Weights of a small transformer language model.
Size: 15 layers, width 64, 2 heads of 32 (1 for keys and values), MLP 192 SwiGLU, vocabulary 2048, 0.872M parameters.
Architecture: rotary positions, tied embeddings.
Training: a variant of Muon for these matrices, 9028 steps.
Each number is 500 + 50 x the weight over its row's rms, rounded and kept within 0 to 999. Layers, rows and columns count from 0. Numbers have three digits each. The size before them is the row's rms in percent of the matrix's.

# up: layer 4 MLP up, 192x64, rms 0.101, rows 87-117, columns 0-63
# down: layer 4 MLP down (transposed), 192x64, rms 0.0933, rows 87-117, columns 0-63
# gate: layer 4 MLP gate, 192x64, rms 0.112, rows 88-118, columns 0-63
up87 097:426480569530519512636513569447554545470556517484528483542585558521532547514503466551449487494444462432463587444374614545504467471520478485545470530567499494491534555445566454529484487530594498
down87 094:546575488530467573470460534471507596496589526481497465511500553507501549498640548543549502520544555502430500535384663496514487555485496418489584477479502482536459461490549572449487523545535488
gate88 097:510440572528532547439573435491411426421474485532580576527557458427503550529531443549452484481469403486464430518430580549518446501535487476510517560541381463522534474451517570540492520561543538
up88 105:484440494491429502401480513474442441449487562552500490475555466496535474492468483490493472542505520493437510583481512560454551450436465520575338509526454480475503525584616455433425440435424459
down88 108:399495505507533435492494471483501489528413495514476410494525425437459494442435424431529400385586468480487518473466618484530541443457428479493496547592503478585490528579491490444499537495464538
gate89 101:416447541505458501608547488470482507507537515528478589405467494519511548476578473423453452555496544517480465550461518498522626475405535573445539500416538458537508450395533427484466591512504484
up89 092:453392488465410486503493539474540424487447489486542488498468527478524516532561531550496552458500561562511452542419497526500419412490441545504598483453368412506584600475514537452537526543534443
down89 094:490546523417519514491547554522436524499495544529531509451529484516465470607521479452472463465507398495590417542670456468487515415502484598529503514529410578492476586465527512450535487438514479
gate90 095:515571498524508519480622458447510555413475430579473461493458428499506435431398486545483479512545595371528480474513529509400514500436509475467437509496435467456460537448513580567517563478488506
up90 097:520492479502562540527482416440488428540464438552536538448586484410543556507509644449476454485566387459520521510459429516500472437447546550418553458425470450420472501483479498534450500554531485
down90 094:482535472414446510538532535608539551533547562451486595539496505519394453560382464488421491493553563490511482468495547449508437501569487520484448485541519524497530589536520466403436590530428521
gate91 099:469563460462468472496546531493493511468473581547473600547412507469501496529520432468539459577544430499480545438494488397415609428497572550507461373485493508469504482512430478463414526479510410
up91 101:537532474470570531530514413550510491493486483477570511359518586570511573548443566470500528447455435486513488620413432494497434480522544495464536527456467400470534501456517508555467569444549432
down91 104:579556519451585459543529505480547487512516523484494439372478587496515433541608476475488433510477456505491505530496447424448578571592494460597490501438422491469553505481406494448460526538536562
gate92 094:471491489461559462382610586468541604483471433532526546531570512449437568509555493496472580451471544396413486535485485533465500474496594487546487579421507492553508411451470482538516488489490508
up92 094:468577466575523556421531614460473475507395449488532523481514520501449535503492482410515454469430518487523524420486495512473525502563462476530475591537378478462522490511502490609411476501396583
down92 099:530453507613581470480529535521497475488453482464576613496523506449547508509454485596524496467557585504466501560538529507449478525497536542569559437428502599601592461473469499478515519501545377
gate93 104:532520613485544517534439446532449409513516461553463566526485483562460527510597491557527497515469586538526450553528507375498487445518554436525492442469509425528544502610554479587428413503506489
up93 102:535435515485449499489545460500546580512599536500490484457453461487485472534553562511500526443365544614477528552475559539378406485461555459491573506449484454490412458472510521571497491561575510
down93 100:551468441521516532563469534376546509497538452553422454510486402495525550476584516517489484491574549489536458525490428534440473539541479539537589466540441446479409466418538633487471493497495589
gate94 090:549612503501496459474428432550489494605527440445468521529537538474541502504623582469566507531501497512456565517525558475417543508542603443516449450518449526455455389510547531502452545586476505
up94 089:556489572465526478501548458567523444453398564487470421385548462479530447466531519555544458543493475466529367474540469439493563513581513423492505477481530574458506429423488528517484527561559585
down94 096:496510431447540490554510468462527499459529511597571537614566480457499531463418411518487450470552513561436521586518434549426492554574463428553472521510433501474539463402556554501538585494459469
gate95 102:507542494477495508445478464450581451578511483469561523474423482498547522477458496563510509473448383465506447438499588521481485482375502537497475569454447493554603402482493477603448460437425440
up95 102:421505469614388551468471498481602479380465489506527581436568490534520434519466431445481453435462530393439568512527463484457500502433541471445486482483498426467476500460534522544463486477514576
down95 100:508537458458545488456531484533480528491472508508489518455558471581471423500511540474611488529546450571481485573484588545646521460502464516546400503450477440516521447501447389419560454537507406
gate96 105:537472519547478425420404428561569498596557503512517467543488447533530505519581605473476471463541551569476613523525529458481539573449465545465471421476481550592557456459540523554497547518474443
up96 100:476505527587557546420488445564596465537537497487580492481429514435543533456479552480455568450451396584512524575481546459408511485411483526537540541413506518534485534545514479518470569451589452
down96 099:438501464533610435500510533493475489599524505548503521523535386453408554554459471506519474566496609509442506505502476552518473406546469579529458518566480523542563504401530533553590590495497520
gate97 107:461443548513557440527420535401433534501578494591506446532467593572548480476502459528555484572465494514594526435518532512516550515533450468432489533487505445596464606516529449517511531530489616
up97 104:506516395479515530493536495536574503422483592540456503456450500463552472573549492612439597517510436468464414472590486552529500513579494459544588481457451494457540566510469447535509447414427508
down97 099:547428582493540536530495468444479580505578474538617471457535603568443513528492537499532486501448578609554494476444424540489584501487504500448506567502504489476560560593464560584483475499516561
gate98 109:401504494486516570428460527541529604476543388492568492518543463459529458460542502420424552517490493459574487478444495590527506521431458522461457373415539455436452511429527506466469457560512496
up98 094:443539566436431481563519560517471534430468464567572468499398541523446444505423477422463448466476587491509574581494526468407471526537532528559590451602458479491456520487528417472508500466460465
down98 097:607481514493511404524458557525494501534542477511558561465515418475505469509503536588512512397512524443483541455537409447496515481456535505501584518473402618496575483574489467473585602526459448
gate99 117:537458499485481543462556435494507538428439438429526473507439519502633454527541563568480483472443532601514477543648585491559512440489493528522468582450459521444425504549516548454486567517495528
up99 109:545497509462511472513580481578516519443478473494536491510402422487579441513445567552497505465521433508582553579411523436517457513629472430512574500540495549448420525513510541376548524501523533
down99 104:405525520439451444479420495393489548511511511512523512513428499469378598391544474453522531536576446459503523469501470554444501502481469461535580472649481528515531462528512496583462514503493556
gate100 103:544482499533470570429518469507472550381498499512602479577466488505404505550484556434507572543554521451453461615457502534567601542432429528483464513473480509444551515448571464491584495438503479
up100 099:530592493564510482381410566458423512495446473494473472564461519460600503474509471383552505495470496449559469482526458528583512557525496530510397552501465545490414544465548481508500522438607543
down100 096:531559622456503562514465506490467602577460498448469488497635463462530478479564465593502418541527569495483484476537519454502464577448512556522523590496513490462560549475409497552523487561542418
gate101 110:451489563506511479526525460559430574517483435538490442588497473514432515542560574555439518486553567401485527548500402517545522497443566498505445510542499660557542491537507467466566475559428537
up101 101:509608548588492483470439546467542539427472462537498559460450537472512472456477476569442563453429567584483550539626515504504506416434555493429504547464556564537480498487440583456451471512434482
down101 098:460480443493506491535474558512454596534461469544470410529437536515539565436561498473493448520423475535509432461448537486533466467555618543545406520532507581461453441534600452449503515397503574
gate102 098:421533532466535527492415541573559455471519473484471577552452487565482506503476563469614416499390482466526522497360518572495524539499486393475593534550506472497426511480508436437464463517493501
up102 103:511450406533489574480573399581494545552566466416471467452508478469498537518461487559457438488438491397506590462469468433496480493494475572457476522504419465603442556433515457490416527527539544
down102 102:555438438549568519405488508479460503430523526382539494459479497475473517462480520462487609462583460515473469548478528419521506532568498435415475515603551546477442447479569442513388510440495459
gate103 106:464467547582542524566539433489403499410521522516516475543373542518468549545581475512573557541472497525574537546518492574454475543585523500511397511588522493483521500451537446384527474514531542
up103 088:454452604491492440552451425491560473535516529520518503474563622517534550466466554534599477520527479538566513533396465457458461497570417500487514522509452417436533559431451447483472601548546523
down103 094:437542525518427493437498516442489566484501425457571511472557450528488496427480521551553605595569511535400526502582512530450478508544552439572517509575592565510560538514463460559507491551555420
gate104 103:413580414481562463553547445575579553465521497484515530524522459471501517597499480441493575573475589524532472551459500541453391557488438578513535489395447531545514408480514506508560462536522499
up104 101:340520450499600476535467500505451541598508462536562489417540418498496474537585600509539464550531436556542525448518475443467485560485512473586509513505508563545477471508482474600493446500490573
down104 107:580562475579451468498488389582505550438526516388457407581530448422465463503553501556478538531586526524567452537500473571471409565504486549497573540526475456493513449500482476553567535493468511
gate105 097:522568491541482491503485526593520502463521468575551572504473622637406463460469516501465523467485440422469533434524528508554546511512526531509493622562522458484491556575535529514478519395417526
up105 102:540512439493564450459517474479437408531460547520569402493565528542492550448431565422527496572413476451561564472457420490441545527522517583546549574410475526470490462520536484412460561513471528
down105 095:495507517533436508524450536536504559407466434577476510555515575523488439581610483479474485459563499524444512472456505440609361521513453513554524480493457542458458567500461495486505523356548480
gate106 091:523517514491509549568543498438504410462458489512407468440486567537609574384548491462427467508501522461519410565470507469461469506492346534464491529505442513516598491576492458506528525508453447
up106 098:448461572511521510395520447478477575513448590491471500459462449415462453518450477447460492536512494539482471451585502579499474556525519445524416479455502500583396454486495486372425601481539483
down106 099:635443533433521511529532584480454460445515562549482496462503520504579522538451475501522413508456542419455510434445475464592546467491557547461579511401529500480481487478597473440508389488468453
gate107 102:521411519552560524449545466544535388492497494464550423492491444558497560511605574444600522445455441508600543545424509544503540506487470510488447454583523504506476618435484513495454557481539479
up107 099:477534450437558388435405441564435444526555445462502513509504483554474486524480568532526511505516438614463552554457543499409480481521481468535493477438525542469379442487632518536453489485486515
down107 094:458442454520464552531491501519544429423463566442558422442494496499535525555506351599482510460472554526559410475575505510542498501440512527418496535573563566513549541462480507405511549530433492
gate108 095:547435534435464483444491472521448515487546591529502536455519501496581408507537523577465494534436415549561535484460460369506438539499449580534401443536456558505459452524482487586549522558553451
up108 114:535498496471471510501488588524474448553461525563512517509470520579514539586508586524517458543562533539450537482636454391548496549532499526426555490493484503580573464440424536477594389544531483
down108 110:498587438627474461522553450425494429449561478506504469513509458452544532473541509470539494465528513494496494515577448408487493525488392575497546527451507618620475513485453476438488410522548557
gate109 093:505491498444454545391523436530494479504511437548534485513493483545524442575551551542546446581485434492409513537460605460502445487461470488402507491379600458490434515545449504588475534554558530
up109 101:422515560405538555533498496533489441484472532432434526517464498516544562506480499526445490580601531489595560533518513509485462544459507412509533440521527530507525423670542387509507452507449486
down109 102:615525521490598438487572528568496528392569518508543483468514473467460429476491542473526436482458493467429434516535499517545469491549539578515510426487534502582460564430435524621505558499535412
gate110 100:486479558519513439487531597542517487502413542459525535546488525501503453423522553525464527428433442508358529499401488469568575477537449437488512438480399435475545544407431486555485486548544475
up110 100:514546546489485441506504495545411473571478510447574503499506465560472598498478576442451376444523474467563479571454482524551614533528502492493515421484435618520461542509541485437496453532424426
down110 101:530566456519528513584398530522458572509551410562488461457576593582479567547512427457533465560425512425504515407496499567515540532483477494524462553549604544521537437560505581485513488473482514
gate111 104:505440521520440526371549488520456512478499476433493479497566474445480480523549500527403527602456446485495463468566358467452515529497505412522407460537498500513521556504489441500397598566529531
up111 100:518492541508482525477524449526422502517547581539524476445472488515485412520543443528441462425460541613493539540518503374546526535576478476534508490596444391613502449424513479517521474454575552
down111 105:502528636537482494531485496534530542578577500504485451430497445499450467446517601540515576516525526558553590402490447519554515425533447477583586543490505442424478524522489561520562451454545444
gate112 098:529406490447459506520421523514446580506512514552470396548408538400633485478534569523463492455518488478573461455526620430467434449515533454435521461476480512482508521516463488505492490586541446
up112 107:516565501500441505542554514494446541587495448461567516434422418504452441488562523472505487582441548492507472578595517524418613451522506441521547504456517466473525520471505404558544519632531496
down112 092:477400548424534433551566369509560460458508524471562537534459521495474468542499502551532537496467587540507486500470374452515418548422468588395471527450424508450476549493494460532500519506481449
gate113 102:410656517433413533517561507480476455382442556470502539567512485499476500491478463526512514493527489620535442467529514466551495507482565448481430496458491585471483435576469486531434544586478469
up113 098:567504363498408545516457524571537573498528547516485467477458506430524512493482486451487429488549428566438505539534489495520415492522501537482455579433459657508538560521480451520502522576453579
down113 101:524405497464567516416493462507480491540604425510538490474462482496508498544485495430402544462494608464515516595483477504473555506506435496507483426457524488478512502369550472522632495440399476
gate114 085:462402569466483473510451406546548446560447489551488481511523622517553495444454452578436524501454501553370535500507479530444489539435511474467485507473456537547526469618459491498502547434600531
up114 092:449533422535413464486506543496519537462496539430577460466516497450490508585423601573496417527470454562547436504540422455553455524516592498478452481408413441496495453490457582448564479532483465
down114 095:476390495569530530504506555440469519509580522556469569496492457509489472333528546435394475432499516451504582496465551538486446493530459506507487452446481442519533443466515554576467519443384513
gate115 096:440441494563612434490457543556518507443464606564449508509463521554556576522469444521448530536518546409581510477494488483555451519500475441519417510433573495550458493519507556594479502597578517
up115 095:543419525483585432565479572470528519473431497504523453516602533394413478483584475507481515519512518479556571568459492468516424503526515476572415561427528556470503541437548408449537531490418517
down115 098:559511408470488392541502595512525466607447411547487482447458513441414546461499455606457477452597491520486430516481537607522521459539412490541485510535498501507535461455569488523503424516515498
gate116 112:458450414489498452510529539508514464503492493443458506505509416523626503515605548387562549486500463492482488541477486617469533465458433516397493550528493536525498635536497443507509438546424454
up116 115:498388499572509564490527560484467505595502527492524555527535492464489551506443531513504540471544527501483510519570593493567434467459518425569466494663479411540436434561494486455518551561578541
down116 113:508469486486454559483602475454432584508493564485547448516476452527559501525458504472326570460515466508538571518419515503560492503480468474560480508591528436544454514514466473477432604462573436
gate117 093:418551506562444518555527475546437555506591451492467501553452441502500474487596454464465498514520598441381539552513477405552435480530551515506434572546473442475612484509576510531539516464453527
up117 104:432533509534597488504482479568578467471500474499448475489518516548524392543535415525395455482399489507488553439539402527519530457577544523472467520534527513520494558482522543592539481466540651
down117 105:472553617425483479481502502456430475563483518451432548435496398484530424511485494432460443421582478482467433578515499446475484542516441489474464510544505579458605524444419450587454506538473527
gate118 095:483368469523546515537497507579485521440513461473527581502539577501489506388430434564469456489474537452534466479532526481519505578531487573412459464553595531396564568494580514477481421493539503